Each number is 500 + 25 x the weight over its row's rms, rounded and kept within 0 to 999. Layers, rows and columns count from 0. Numbers have three digits each. The size before them is the row's rms in percent of the matrix's.

# gate: layer 5 MLP gate, 512x192, rms 0.158, rows 294-339, columns 96-191
# up: layer 5 MLP up, 512x192, rms 0.153, rows 294-339, columns 96-191
# down: layer 5 MLP down (transposed), 512x192, rms 0.145, rows 294-339, columns 96-191
gate294 097:506522497483483476481523544518526490479488431506507492532501502499508494562534515497525495515500484516459497485525458506491515508523471507505537458521522528516530523486542508514446486493512499512470483449444517513515521467523501466524484502541496481489501482511516503489442531523472532459
up294 087:550498510463527492496486510517512472482555490480505498538518515533543480504512523489525548506490512487499481538551525506479532479506514522481498477504529458498510471471506473496501448487522526473503508517531499479439500509507506472484463547467482504512486526458505503502526494523490473470
down294 099:520482503492493486476513563523525495518489518523536453501497501541514500479510468477528480486452497527505520492465499508538541510490492496504499499509521493469518479486494522501502480534510511473466501504482482528485512494537528464536529498524478489496495478482502522507449498501469474483
gate295 099:457514476504485502516493526533471504530491559546508477490525541546519487514466484490496495506512521501482517522492456502467498524538516502501477495519509432526526499504502444514510522478482527505481476514513516520506501475519513540506459492453522539492494491516529495521460527511510496498
up295 101:505522458504482510534513547519477449499495511507480519489492534527475498482530495510481499502505528481521514478523505493504510513499527466495518456493484464533511486479547474471532518513509464494516540528506479521521524571517556484514479501487517452542480480502512511504483498492554556459
down295 100:522445533455508469500473470470464506496501504486525491532524486531507529481511519507478456503503509503485498518519483513498505506459509472476453549455509457497491471499490505487500569527509501505519517460465507507492478521493492511464513468513549473493490470527526513481512515467544497483
gate296 102:498480491420497492501516480494474531510489515490508466521533449482496510509462500511494522495470483424517519460507504467484499482498526512467502515483514508508524519495477502492464511518521494469492484504485469535494516493512487545510483475479467543502498513502492509495498529532517533506
up296 098:462491494532484561513462487520503484545487505501428481477507503472499522526510485460485477521503515500490508497555477513476501499518483512551433519485466502461515497578552514539481525497525517499473482509480504468493533495510484492498519475522497475501502478516503527502480504507502549504
down296 104:539553510493486501476483515519515524444494501537562507530471547555541540488496503502501504490530496476504476490475496528503508512503501496489498494531546522547482459485497505505509483508469437489513508481503479500474472484488543489526475547506485496515524500495494469501512475463480515503
gate297 094:483464463512479537489547515478504510530506449528485498522480507538505522494493534477499464494509542541519515543502460512510505514517479552494488481446481468519495521521472517529500513473494499474497525444488505544486464506504490546488530460550470481541494506539478475538488482496493518514
up297 101:473507473462496506492514457495498578512463502551458513508525464518483512493507561520512502522495532517521477506509513489492510504525473510507514525507453478483460500516483479515474554488468493542489537490496494529450503496499466543571500480548516564494516487502458566531520499498531496532
down297 103:501479500477520507523485463506506497455486551496518514482477531468522507492539470496508564474514482488477481536514567517494493532500512480483484497529494492530517472482509507493532505514515511465487533507489507490534493493471512433492448521483516458540523509480501469481532495495455491470
gate298 099:520521538470504503481464526495495524509505495472531502529516485479485481466471480536465516513474494465487526481537540494517490490465504497481451489454457485477493504509523523477540507510481493504523476491513514512462516497477499515444458466497488495513505516519475529531529469471507513491
up298 099:506538531499464475537482468492476467488519516497529511483508456558498521497484517495496527487483537476505431512465512483475515480478499473478493521464503513491501511492501465516499486465517502490470496481535538521523456508465473496471518519478505518506487512530473468475515496509552539536
down298 098:508499478464508515503538475513507538488511523463491477508500483512479539478472522473538512535455524517460508501513480512483504501457485542503499505491458473536537510511575533497518505472527484495490488509552515490502483486472515486504464464493510473476492542513481498453489481502517459524
gate299 098:482450496549460479512504488517504484541476489506490470542509502503494543502483527533456477455452501517445490532498520484473531496497473509500493509493479493486482497484480510513477480470477490490471527481466501488486532500475498464492522556548503533521507489520520451498453531510525504503
up299 100:502490499517468470493496495519515504490491562488486476518478517531489486526520491506533481497494479508465487525478485469464524489495497483488494490491532541474479489494504502540462499464457515498510528499516496443509487442474493484469512575467471518497509427490530493483481539498541488533
down299 100:519437487513519467536537511527505429523482523523456533480484503511510496476488495548425477493465487496465494494529525525466528519518513509447497503467482547489490539469470505517509489497489478497486496468448506513484500534537484492497534487543471510470515498514471508525540491517524475500
gate300 095:503505465466531504487497475506502491488483493519470497531439425478510488494499477505471509480478448501527522490485489502539532502494549513496514466511490498489502482549481512483524478512505479479496444499511459482481478475477532559474505486507482511479550530522515456484531526529520474520
up300 095:539536478473537549478516460509528478535508505503501521496469485487495476545455516521477453513475522512535470503512461539518510519524548503499524536468534501461531509512508492521454473509534489496490506511511484472481529491488534491487507558467529531473500514519506488498475497448452531502
down300 095:506455486496489526514521536522514530459492442484524470499463495501523518530468501534460499506494469495512492499470499475500501490496525510528510536565525523505537500503523493523510493515467516506525525511511512473450501566497490526529517530483462488512538460476460525483507514471550516516
gate301 100:567475505517472532518475484499471493497509490498489499507477498518483505512497471506500479494547507491484533496501513528532520503511481515503510477468536495523521554537493442502462472518487539497531462463507516541457542502522497504522502513502518498483494466508514563460499532495540517522
up301 095:506478484486482515518456448537450498508472468477540517500491508522495522525513457531485488517535494493481493498495484513487514521503492512506511508512493521481551529529498482528564515527493499502459489567493452495472500497507482541518478523561543504473487476522527503483512474480469512502
down301 099:506497469469479487509543528512520501463504551510529487478519504509515495500504521475500524543473515445477535476499494504458478527486532505512473503486502526518474509470551583504501494482455442538501509515494521515532446483514518491526512514522471489516482484499509498493480470450508490531
gate302 098:503517497507542478526539463474532511481467542477475515478472511504469511488491497536521535476514516472471492462479493497440518503458499471543450486494493503509477500510510462512544506457517453504494501507458509506512527546523518439500450499503502501507486503491501510517530487513518496526
up302 095:555518480516498492486472491529510481511492529497523485532489496489506506542501485475515538465482499489522504490501536513445511490445537455519508458504488524549541500502485493523546546470408499550505520495515501512488489475487467535516496487498503463503518485474481488497484491496511495519
down302 096:531485518489475512494534489514505553510475505502547468547462481533488524511489501508494542517496478517485510528519525519484521520475501468569500466516478494457505454500479504504486464489538520528463470561494458538504485503521465503518509537553487510504539473505450516447508534472513475518
gate303 101:506518505508487502463488534492493487475491489496520515511467511488474498507451472484470485489441536490487508507529489538491492529472500492488513491485524465491474489522513520486522488498498478483452534495479532520494489470449473520505489497490485504541523507468536497474472485526505460496
up303 100:477482482505511464489465487491509478489521518503494472510528485470528492502525544469515536468520517465488514497473494481542503465485487488511504484507506502480502508514499456465492487466544523523515500480533489523483474513496482520469523516545492483475513497517507521540519488466536465514
down303 106:499409527512526537514500553467499493478530523455488531502524488511497496484505515479517544498526510471535495502480513520531516525519480495502506504465485512469483511514479504467547505478532467480528471454512473498537490504454474445509474543510516489488477520511474511496544507496509507475
gate304 109:455470476511503516468493487493520500509523468512550490482526489510524471510507501503482545503466489485499514529459515491510501457496511499508488526462566513511471517500480489477489458530539528470491503521501507488485513455462506509465544527495485528476523521525535502469519541523473510469
up304 105:523552490509484478519483515481459477531505531501516538480477523443500530468491495510516499457461505447449498457512517521481504509515487517503542477505503461523549500510480520483484514474500485531530504465464481484521496536497473516529510461509489465511484458503518489489536482484572489522
down304 107:504486510483480499529496469483495494490474498513470483503509476503549508501519527492527476493524492494468502489535486548466525492478498469521509510490482502491534466481494511515510506455504461530481523523523489536561475542482525507533480524455492468523472484518510547489480476535475485493
gate305 097:522464511473535560515478477470482528512496477513476502513541454479526537552508499539530504521474494476532508469510539527489470515533498455528534493511501521520523515555535526511488504530511558541504493521494486502488509502555447559505513474491548489494521529520513535502500503448533488521
up305 100:451520489483510538476525539517449476510453509492482504451481491512462502490481525543484486519505493449484485503476485516489500510475517553537484461522496518541479515491540480491464493537513497487469536480537554479574534494497477497534513477447465486453520499489453480494469492487486497456
down305 104:516465510506455517521505519508496501515499474493501510498525489475516530492520475479527523463498506535541519466507482517504503509539517494511485513487514514497521520488513514500521526463470536514522522501422430531456450508497489491497492481537543521533531513470505531490536457468516476490
gate306 093:500504514571480471545523471499526536528486544565530521541471513461475515477517510541534490548529517476532538499485471486538541476547477509486508519479471505504487477530502469518487514497499502470543503534493493488502485478488477523539513526487479532512463461492496472441478500493504467499
up306 096:479543486517522513487531509438521470505499496488463519487476521454481510503509470523496525495540511521480465521488482542492524501487474495514509532494528493460463469489508550527504491475511489503505529523465554461514501501468500490512512457543550470531493502513529482538518516497486536475
down306 097:523493508471488500539494545498497513532485502540499494531527492508505503475487510483533522491493504446537535467500529463507458464474512488452519486514519491514520468505535475522522508557529535487548475453520491497531571488536524514469477544492486510492490491491489508497481493554489453501
gate307 114:481463485504516455488467506477530495518514500512506481520447459546545521491513514486493475483505518462501512472528524499477553458450504506475530487498516531517472497476474516509475477487526481452459490479524496517444445510480511491485490475497535473517477519485478460466506479496524524481
up307 123:535520490496502522476490490512480451518488483505472487509512484508503499488538533515549480497514527518521486474540516475454469494479505479502467499527521534508525508489520552552497438476507508486520483496503577467519474445462512518506484473501547494510511518522520480494513473478495512509
down307 109:549470507449465485490512486494511498500478530537501505551521530498475466493513519562514487488486482476532460485482511491486519483504493512529482468495515545454494503523451552483503524502503470478466529541490543491485530512529519492538474499497488469514536484461511469505506551534475515512
gate308 095:522507534562513508483546469460551486504496487521508493524478501517490500505502508480513547478514520519463476513509504470472488507488507475530469512493484490492478522493519490491538510484512502517500489505455495508484534503532496439482545495520482515506526498503508521478483503506492522507
up308 099:549503490507489436500505540517507478496501503521516508518508555520493487517516491468479500455470494489485487487505479484499504540496512520518484502435481480534498510482508468515532528429464517521509517509432492497488473493507505516476541476569489494476516519520478527475486534506525496487
down308 097:528475522490510520521568467504461526492508517466510488540513508505500516470495523505453489475508495506494529477476526497515475472507468503502493500452478477469486478520511530536499490444501514482457569502493471559512526494493540489484526512493505501532483539527495506525518501474488502479
gate309 103:512503513496510565519509484476508528453494535532484468502485495473472474531522467480524512480541483510499503484482510527508474493504561451559491540535525532494454503466492523475506490508536476485488504552524498508541497518484453518471494508482517513516512543493502456492520492506482467500
up309 099:436487500512480490504534463497505496527493462500512481496519489492536499514461551466529529535491545536507522500525491517462486503515486504522503524568491498497524507505541521515487461503515508521529479456487495484497521536500533518458552469469495463496538516497490534486468495522502509500
down309 101:519464470478466439510473490455481486514524478508488510516523521554488494453470494492503519471503516509501493530508489495464475491493416506507490519482515518483515505540510514557489525477532502508477534470485525511496486517516510501480481501495504517507491482531503502459510535494469504521
gate310 094:477542533471572511498470546506475503498511512522520510471516458491513516469490528482473499510473513491446498514490483490516505521508495470458493505471509509524501532502523489516494478582511526476489528492500512464489538489434532475508477508512522536559469469476524488495498488517507494527
up310 104:515518500506574505507516509497492493499485458498538456512479498518504508484474491545503481507464543483505458509496465490482559521538493488465566494492506485500424507467469515512535500551493488476532492448506500457504515484495541490471457522532511492518497478508499479487474509510532487537
down310 099:507512518529490491468527459485486525507470465451521463507476500511513489484474463550519512487455521496508449567503539485540530466498497477503542505509507510484486502503479481543530501501511464507497513469470491529480519533517526450474488493499548462503513464466528476527480512508510496513
gate311 104:494519493514531534531492457470510465517507532471499470497515457455432477527549516506532513477483510501494518512481495543429495513489539480513485502493481527494518474492510536467472537533533539516483573451472508465513516500494519460467475461481530465486536470458526513494544462504515495505
up311 103:489513469490533538554504511513477506533471496491487472483494478515465515518526482519516505481493552478510491518506493491465455487501495528471475479479514481506540472500527512519530535535543473501550501480470506477529481466490540474455466513508510479519509477474528522487494478482485465520
down311 100:510488491481519452547522471494523497477494502492453404486495523531508482485487499440503513531497532476529512510535507484497514519504483447501513497538513486480480482493503496551476498519541500512496506512534498488504506474502526497496498488547545481472510477504515469521518532449460474520
gate312 115:547523503501525496458524523480528531510514536534527514499534442495526485497511498523503532477478465577508483499475506472491515525495521534494536477456448502526491493512479482516511493492489508509533498515519494549523522470511464502494488487481497502526523529506517490433524475497476497518
up312 105:477510469474539478498495535504510510482514492505534506512470471483543553523549480538533516517503490526495484508494500463489482516459543509500498498512520546516467488521531507498495501514521532472505495479509500541495478492465572533524528528471479505495514490503497575513452515511477519510
down312 103:484526490513505483493517518533547551529509482504500496458484485506496538504542507538521535477524497527480516506489463502502490509483529468471521506509496455456501508469504502453518491472488535495495528512480472492500472474520523531513554519469483480526471520517458516470481498478565506548
gate313 103:481476500490450553526468504566493509530516525523535508452429474521518456513504505512534508505495531515547482525494518515494518518479528512513509493484539515525515491470468504475499476540513493474485494521428476517513499511519484482513480478491505515492494508509542449460506517535508440496
up313 106:498502510477488481548467498535473540456473467473464494510501490483474484498474532471517514477516521544507515529495517483577506538517467507521504529496529495501452515459503533471525451476519482508536493486525523496555477502541480480447533513521532482484520530512478498526488539506510482491
down313 100:524460474552499460502466518513542475509522512520532472511495484481480494544490519511555491505536519493488520525506519533527525489516493513503469499488486494559499509560472484502556530498484568515505477498501472511508495531528496510529508490527480465475497520527478534472522553508489500468
gate314 104:532519509503485529506496459501516523506547478490462466517452498528442502526514479521519503473465489551487511492522485521532473507483519525456517509500512519475461490495559537531528487549573484473504485515489519469481542507531547474524506550504504516503518515500522485502544536500488530493
up314 106:481539519446529524549505518515495480505471475477469495485511512476471482537515512525487515474523532517515511506517494499477502516488509544489493512547496505501471521466497501507507481499503490524549533529514478485534497522502484549485489498535478460489524492488481498499504512515477478490
down314 096:484507513516486489490523563543504478493495522509442499534505530491491481469453475528528526481525498526483469483496503494479503494489537455516482481489525496512511516485504499493463509461478472494477473483501531490518516518507491491482505481513487544523503491457484466491512519459482468526
gate315 109:457479486514496501478507523475496515534525457525518520517518534469478490468505475511473461490455482543531499500472511497540521500488551571494551476543524527519524497484489502519453521450482523525509561486524511453534511503450464516503547526486492472523504501487509498515490475505491487485
up315 100:548489495561501487539490465497521487466473519492482512475488538532520472546479469511493475536499491512508510475515478514465521486540489509504501475499538525485514484493488510497528472511514503506488504462522490494511505508536513490496457461519520499512484538513528560482509512499489494442
down315 107:487532513504494505488487476520496486508485462512541567516441505502481565529540494506485502504500491493471519494503440511498497505499504488498520481560537460509486516449457496502527563483487505496544519496520538531521527580500461510524515512485556471502485465492520521490489464526460505468
gate316 098:512551539497491541498542506519501509467507457504501502517493475483491468483534507540497496547498548479487457489514517542527470489481507539481475525507482520476513557484468508492452496509480501477485498517504512470470516506498511471484486492527482500494524522496522489519489495477503503523
up316 090:525480444507541434491491557471499528511464523510438495531526470517528543471477502524489499477465484497485480457497474488512539464494492491472492463506509532508486479495531488485523469520541501520507502471494518472482477511466520498530508512538493492469534569441496512504536476507496498478
down316 098:503514542518495473518529488543503524529487491539497496497488507491441503492546476545542488521480507464487451486504563513549496485514475525508481499463471524455500479520501473524503502473493462485485488506485485514477489480503491496502482503511529482503505544468496490515504590546504507497
gate317 096:480457527486506465538457505499508483488483521466469554505495460501548488557502491484469524486525471451501508543497533499508512503536530510500472506478492535496507455477489497481539543502544488481493512545550455485510529540484512461454528541545475521511485502533478529517493500487521538508
up317 099:507505488524502497529504531543521515505479479475520502510481496465522469507487509477472489504457526487504510501477534480520502505485524517523507495459492483549503492504482494528521531475529448471511503506477489484503508487469477480481523474494466487558497536505488464524531475557498494490
down317 104:492528538499515527489520554505497559492500426464526493518508481513548488510490481483443519539507561511508494501505493488482482496535516546474499530475492511500508528480498493482455490472492508534464520483475490531493479502456484487548483494509482506520481477468450486497520499521535508493
gate318 103:464472487501480526486450499524501516524485490482511511526454512499515511466533526483460494456493497514517540526517507520508459504533528497502524449475499486554530512462465469504483522520483505546496503521471481477508547533498518490499508494511545513483511541541480461459487504516526489499
up318 097:458485484497520487504458493530472497479506521488490536487477513528501483502489523490505531507466497514481504487509554482533496495536496526534454507453495492536471525502460487520539526535455525515497492497474502506505489528516537504505471466521529508499507493499494472493500466544503515479
down318 097:515460496502484491487515524493507455483461518515509482485483547483521506475515482501451544510528461532461498500503480505477438523489499524494487490481492494501476537502481440496483542551521515550504517505530486481560526511518496532516505532479519536507522452488509510486524528462457504525
gate319 103:541488484496503517479527490546527528488511508516464472523479475488470527517504530479463485513520497535513558501508478531461537545562548478514516464469487525480517500485505532507550497475458502534527522500500546518512492510498461501533536504496520502501452493514484497496471501508511515511
up319 096:517486502495506478514510484486544529496491499484501503562535508506501483486460501452501457510488488500499538513539494530532502536509487484538509488517482449524474494504502518504496522492471491477536497470508517504507483487476529514535552506507496535505496507542509553507491506491538515529
down319 102:546530514501474518510478557539507475561486521520528477511517518499478524484543481508556526479518511512536462525520496500470520521504504483492441495481537471517535503466514479510480489510517470510526517491473503537516490519501478490490501529514490533521437478502442455468515514520538463495
gate320 108:500527470525485470528499535507473470461511468516460495484481465531522502508456501500501534513483479497511478531462465480503522470493438484477548478517486574521509519524519493478515491553483506547518504504473502506494494488514490493482528535473478459463508503518495521463488466499470512499
up320 111:494493464450449469487504485461472520492456556493514505545487491470532541463493482499505501505490491481476543533507462493547480521501481480491522487487532466539527524483456501504473533445497478497520494499490496546506489503490507506530555485479459508502467488490481528489502505479481520503
down320 107:494453532504524504474507489497466509503509521486543496525497491539503495506528532501534457481487514494498519520465544553493455541504497484524468503518517540509554519506463483509547529500473503552482522454547472511478509500483536488493479507528545494542518526492521502513476480485513489540
gate321 099:501500492513478492481481546486501497538452487478533525503445466492479485471497478476525481498508542452517530473492511479458523509506528502505488519449548494488517474463472517505465480546466542504487492507482514466469517502491526523472513459486529515532441503514521493447462492544513499512
up321 105:493489463519530469468540525495500507517491530473503544470456455485498471496472505489527506447506512496514523470525512531531520514523551468496518522488513541503494511495496519467485491543475526502459460523514535495505489463471518543531544472506489478488447515483488476488476507510521516538
down321 102:534559507509540492504498542502477535453509502489508510492475460547516499481489534538531500505492507544498529501513556484530483484518507506530490508470507462525526513539471538496485534506523496539501466458467469508516505496528537477534529531496509496535465530512561501515524508519545515473
gate322 108:457527525467513500511510525498509487537504420558523474516520511495487472527491477529509476486489503503503490515506458484484475480504454511495507493535516442508523513502518501520511512503493486487552485528480518461509505518487516472535480467544516505481464510523493471497491485476513506505
up322 118:472504466499486533507526501500545524537472525448470473501501533482497501494517512491511513502512514486500511491507555527512493466473454474516497480503535460490485571509492467512486472461490492487462527511549503556477501528529529508487509497494511555492526486536474534499505494521466496499
down322 097:475513550493496507528535499502500490504512459644556452530472493481504521479477489542523479514484503506477501536479480490501517537482497513498495466475482511515516463483501514493496493493486543544528451513492477458499479492504500517484495502519501456489488565516521490515488508502497509501
gate323 088:491460481519477508486448491538517476516524490491479499534486516469481471510486477491492483497488497497485527491497521469516516483516438586478525488483493483492486504447488505485564486525504515501494494535485502512457501479490541469535523527454544473491522471506504472500497434512490473460
up323 090:463504525493493463449510459527477467515512492490457499525483474538519525518453507484486515444470546508534495504499508479495483507511539517499525474517474514492490462519493482517472493487514498524545504496533479509512488506503487506507521515500529463534472511506495487516465500517539506561
down323 092:474460519511448538494523504526493490479527505467480480487469502556519525510488548491505510490476559506502531475519482492491518512493523467505475515534525538509472483504511506489485500504513494472492551486523471512498499491508484491514540512532494485511527475496494462521422513497502484536
gate324 120:510473507489527490518472492488526508487463491510516559480507534543441478506480548486473435464549492511479539498518502537486529479538517502512491500477527486455497542466521532483522515532524488488519466477466503483473487470481502480503512542526472493487495466519514515423573472499481496499
up324 122:458513456496508492534482477446460536503483524523509496526496478543513503507430491479518501526456527502492487513542514521490518475509519537492501480526535533501515525471513505481472491503540465509487498544469458483536496525496520495469498505490479468539558540506491501481483502480506500472
down324 098:531505484571498483510481499513520506505503531443495469517492500524462466489484499505497480525486477497529465497513493493528501476484504471514492512524453477508515476477517555482465506509525458523519538458497492471454479496485504560534514481533526518492466472517487484506479507498460537470
gate325 107:489499525502510594469492521503517522512466507503494556478518525528544501520499485507517503486500503489493530508515514443465493477511490488513532503523525500477498472547518552500512509553504496520501494479478526492548487491486501493504470502499534474517540517510500420475470485462537506476
up325 105:513488510491498533522515504509534490503534535477460489548518475484556494524510478486477512493540498509472464485495481502531551490485469470492457525498470555531445509468562520511503468479462492490444468525516510483454449497490504480500506528513495513496512487490497531521488542481518514529
down325 105:482476497508526481512507526488471502504494495450475466488545508496522490541500501539535493505514532532487467472522534539525520495450563513479501519523520504549508527522488494506461487492534535508483452489518529483462508485484549524481446472492495517488480482481491484467507537532469527522
gate326 110:527485508467523495497526540512524480488526490513493533549531507479482464510470492495463511506510472497499462545518480475496503501514468484526507501479457489491464488519479468486527503559469528499506488506498511480502484464531525505453463531493499514509497526526489485522547475544491525472
up326 101:485513475508485518468498494462507490505486532533482522493484477473504450523513486478501555518495490459548480517449478475500494515497504484523514495519517466512549489487515488510431428528447458486497498520491456466488504515497517518453488475493508497502548498518495520516521484505503510475
down326 105:519509485461495507515507516512533458476531515533507509523501503497490530500534498462522447502483469497476436548492500466491532455535552515471478519488512472518481502471473506466503510533505523493565534471540518481473479481523494437481477516504513524539476491518500521566530484510496508457
gate327 101:467526479558539516519523502485498505453500523526518508444489480538475504493494478504478501514457523484498517480521510499467501497488494540470504524450464530517531490490489496495470523532482540479488488529468511493478462478493543553498485516506461479502422514537506470470492538474485473460
up327 094:459485479513497529497531521560490487474543466502469478497493507489554548489539505514518513528488529474508491493462508502517521494472533541505498490505459548540480475514538477495481503538510487471466527542523496456488477513480542512499484486500484509508510496518498505496472496540518517493
down327 097:532510501472510509499499518541471515526483517509487470484504508480510475486492500478491501496516488518509511525526536497501513472563491443528463520515529479482481493537558464484513507519516477488510462493512502485516513531483444509502482468478512499501520515470514493467520505561485489480
gate328 088:470474471494499469501475520529539520458460503451477471490515520509490483476531451537457459489486484497452520506480481486541504457503539509459453508486536483495473509477529510497523510531516515489473487484459509467455508483507517470509521471448531504459487493501550538529519472504464537487
up328 090:419474488507517475493505512484473471501480519467508516545528501475492491398464522461483531529481515523450486528496495511533492465515524494464505523538515515504526510528500511459493530485493499481489480515522545528489504482493494506491529529510517493485466494503478519487477497468530481509
down328 095:485482477501489471485538520497492480475492479458483506526506517506480488476502503482490483511473492475435472512495484497492465434466518494427482543529505502488483502546510488497539521535501525497516475473555519531499478486523518445486529492464543502477495508518523494547499503508502481533
gate329 102:527510463551515514541484521499483526504492536519511456509500496548490501522540516522480505528488490494539482486488521503495484524496491553485526539524534478477486501525444488485481536468455519521497476506446479498519496509506449510489515499522506512485524490449532493506468510523516476517
up329 104:457481498473480491482509544513441486509453510527518508525483511556512499487488492512484472504530520493520476535440475499491466521532521526523512503493504500482527479518486509478511494489494500444494484497500486498467512499491523520507490524517574497471468512504497554462476484491505477465
down329 102:520474513486489513491526443556494489424509490486502515471522491471518519487517474499483472491495506518482513514517536501559518536442461496515493501504500512539523538488508493498519500516469499541491491523482456503468471500479488444501514564503444494541524492532461487477513477517520501419
gate330 109:490475540495474478470477522535493505454501473546499498498482482490550521540498507497524519516487477502449493474528446514449517518501507480473519488478519498485509478522492532511484468506472474544477573458487558470493489468514511521506531497478467461492523508478508452524518485534528511515
up330 101:527532505479484510466495489474496505501506513526511523523504477492515500558524500458488542521487475524483463525535473531475477512532484491465515514453526482475536488538512481510491520523478469479511519451505495482508521479488517494516523498465498469507507480484511467524482502531513456519
down330 097:502496557536499505529506466494519526506507550485480476465453469520499476503510528518503488523516468467442532525532503482517532495516515523506481509488542499498491495514524472535526513504474519522531510459565478491518516520479525501462475507475548508508455502521504482490502495517513490502
gate331 092:468500509479534500516474532539491500508488489561474511491528518527495550520505540510465495488507446537473495480480500479481523487523514448552501483493534523470502507463496488533479468482511494525494475527514502519501508535480521486513464527507465531504473505468487539506466486506510512463
up331 088:507477516461520491498486488493479548504527456478536501485524489513496564489479507512558480520512519488481544479503513478503473473481519479493524508557535549527485472503500560480518558500467483505490511523535482477534505531535522530545487492494507520484478492516483494490489520478482481465
down331 091:485516539485528500489511517498514497505521500513488527500505512445518524495477496494522516516492509496507523471511433501515497498416528528481464525534503517500466456495478480492512539519509547511508520471541462446510483541499518502511523511502498489511516464530493473490489495437498485506
gate332 120:485466507490475462531497496457529487480496554527504487478475499541521518539461549511505495481526523512494494483484489547506506490500527544487489522523520487500489517514531515543491473521512495506472495534531478503464517479546518483495473552462526526556494468499480516478467541516492528526
up332 114:492557506479515495488516526487458497483511481515518530510504499483532529493516491520456543512498542480504499476493517508536517505489454486463480534551482492523531488486483486510502465529497500530485572465502491451536543504515462525511530542505478461530477518489495463517480537531511467524
down332 106:484544507460479471507482506518510541511496501563521510476508545460505501525541514515500494524474465492495498475529531474505500495573520476496519474484516476532541533478492480467460489495492523489486507510511507495487471524507484497523531480520509477521496528475502506532482514517537528543
gate333 092:482499532487512521509510513476485534509505518465522498506481540484491510469477466528507451486515484532482503503543488534507523516515468467512533458513491540495505517494519530481450523494512484526442509525483544487478500522489481508515500502464451538493480543486508459535502530533479525479
up333 093:496490484507550495502493499487511546552551461513514471553507513484486528503511513516487511524519501473494492454492491518475575512548509521522496540524546490524482505492539489455497486510492530527505499535544476532496483521513499557464505531486482561520472531532460462526497509484470511488
down333 098:507490501505485502462502530487479479476463495470472469466501468516513480477509480507470524517526563519542544470478507511532489463512466491476491518506482509481476510520504531512504467476493511519510490481431504496503540487487513508531529426512517479540478438517513468497484471492513514518
gate334 107:538548525512465477501504484486513521512489531541566452453460488500476508466500510469517513487490512563495528474458443456475505478519511511507523504510554471504471500492496498445507512502493466482498517505526493491522482503524494480472519513467515479511494526508510518475482462541478494507
up334 106:467512492474496467486472481495515508516508456466504513552523492503510514521493508497498501545492478463527483551530512507527526486469517535484461488492523504466496466444523508526518497478510509476523471515520517552500520512523499495523509495517529479468511524523503512458506520502545483517
down334 103:494505490500522510487463488506492541512523459449471485509500481479474454547498504501480498478472482496505486481531483505508513483519513510491478494503492488516492483504487533492478526491518507479496523486469487478459462534484512528510474480539536463389567448486500515542486530512517499512
gate335 096:534490520540473506485507475452531502510467545556513530480497500485468464556466465490508480478474516533533523523516481500487546512488511487516477537518540478483469530522516532485492483479503500486457474511483438468481550519495528528501552488505498506518520464507500496519484487543523506527
up335 100:448551465471479540503518455512494510466492529492564461503501461494448481476505474527496470505481528504500473539483495484507523528462466503469495502516504465497537501479532528478548475497477473484471537499478500435511508499487527478529477497519521532482514502554480537517485474484531500507
down335 100:515506522516525462519474552484553492511467469521469522523466518525536492450497519491548503487467456493518512490525515509485439510495504509491488446517527473528477534542548475504458507488531529501556470511504549529451476471545495504522483507541514482531466535493474497464544512535478526471
gate336 097:466533505530490475488484476505497518510482536467527471507502511463460484528544494503530486563475516480535528524465453439475534507517552514507482525522554508483467524488501493474490469504547510532499480515484509494513495477485541498520501509498500463485534520511497478507506528524423527451
up336 099:500499518504551501488511513465500554525473473554449519525505484536511499514474490485507492504446468489490505495549502491531514488470525532479516494492519511489450515525498488508530530476513512447526457476494468521479516475459513458510487485469474527536534535490518496511560477541493507508
down336 100:501515442516513490496496507481555477495494518507509470461525476511439497526552464512535542484462517463484544493518464497567497480502509518537476509558491512510486494517483465469469438485500504504486486518516466473484492480460520535454495515527513487490498503503465494511496510505446518472
gate337 094:474483562508483510506473482497533459516514500519492501496506455511504514530496524503518511476474538518508472499455500454524511482472485524490509511471495523537497471486515485523515523527520510475511485502529455514486520447475472492449521514439479519516496501472534480476458515487522512502
up337 096:477468468480508483449531494487496523484525511524498472537468532460479444486510481494535506486536515510484493496495542526437531482460493487503459461535471450513470543503468495524486470492513470478478458507480513516515504484494535498506460512561489458506544501501511518479553494540522512540
down337 100:503481468560480543531520541509492505511537476498469467430497477551498488507488457509480508510479493498498519492528479446506476524462484525497515564514516506500504465542508462463510529542453492510484523523506521475480510476531506498490505452503485571453503506536491504525501469456501501444
gate338 121:479512508496453474477515481468513506507461494492524485562544486500508513512497459499507507490500473516491513497468477462546518459516450455501465555534494502484500526487502516505493507461504461510492475520503579503514528492490492485510481501483464493517521514510560547499483545537466523490
up338 113:441543499501461491512495482509516467499520525493480542510498523476506485490529489525515494503450476513523512500488540447534512470499493486458483506497484499469488535502526453527533513487535510477523477483519506481548486519451503454506507511514483461522514489500521503492491513501501448503
down338 111:555484481500538494528517505493518494512514533495522502521496491469527493542504500478457497507522453489541474500488506515490493492465568530449508528555496468553491459476495543514461532547481451489539506492497485494528463465524499488486521509481491516524478519532464501485473477454491505504
gate339 106:463479493483521451524539520554480556532500483484485502526476485487524530490500457555526480530509504498481472486517508495496497515462470450486491512492455547513519520515516495481485509510463467495515518518450542428505498556485470498527499517493476465513478518472467484489495499489545513478
up339 113:547526560507486459498499478504530490499495542489496464490462515494504502492484496552529511451531549507470517482471522516467539491545527531495489481500501487485461508464520524476508491490515510493486497477508521559511499476466492479473485496506519535455553489510505485492486483501468475511
down339 106:441499506507521511530482511501461490484534513461550480535503503515502486473536512494530504503454495542531498458521496466552516508464495502504536459545481455475515458581529476507484544491511491480525477532475473455477492482497515494501536513517533509525505527509494486531535499540547512509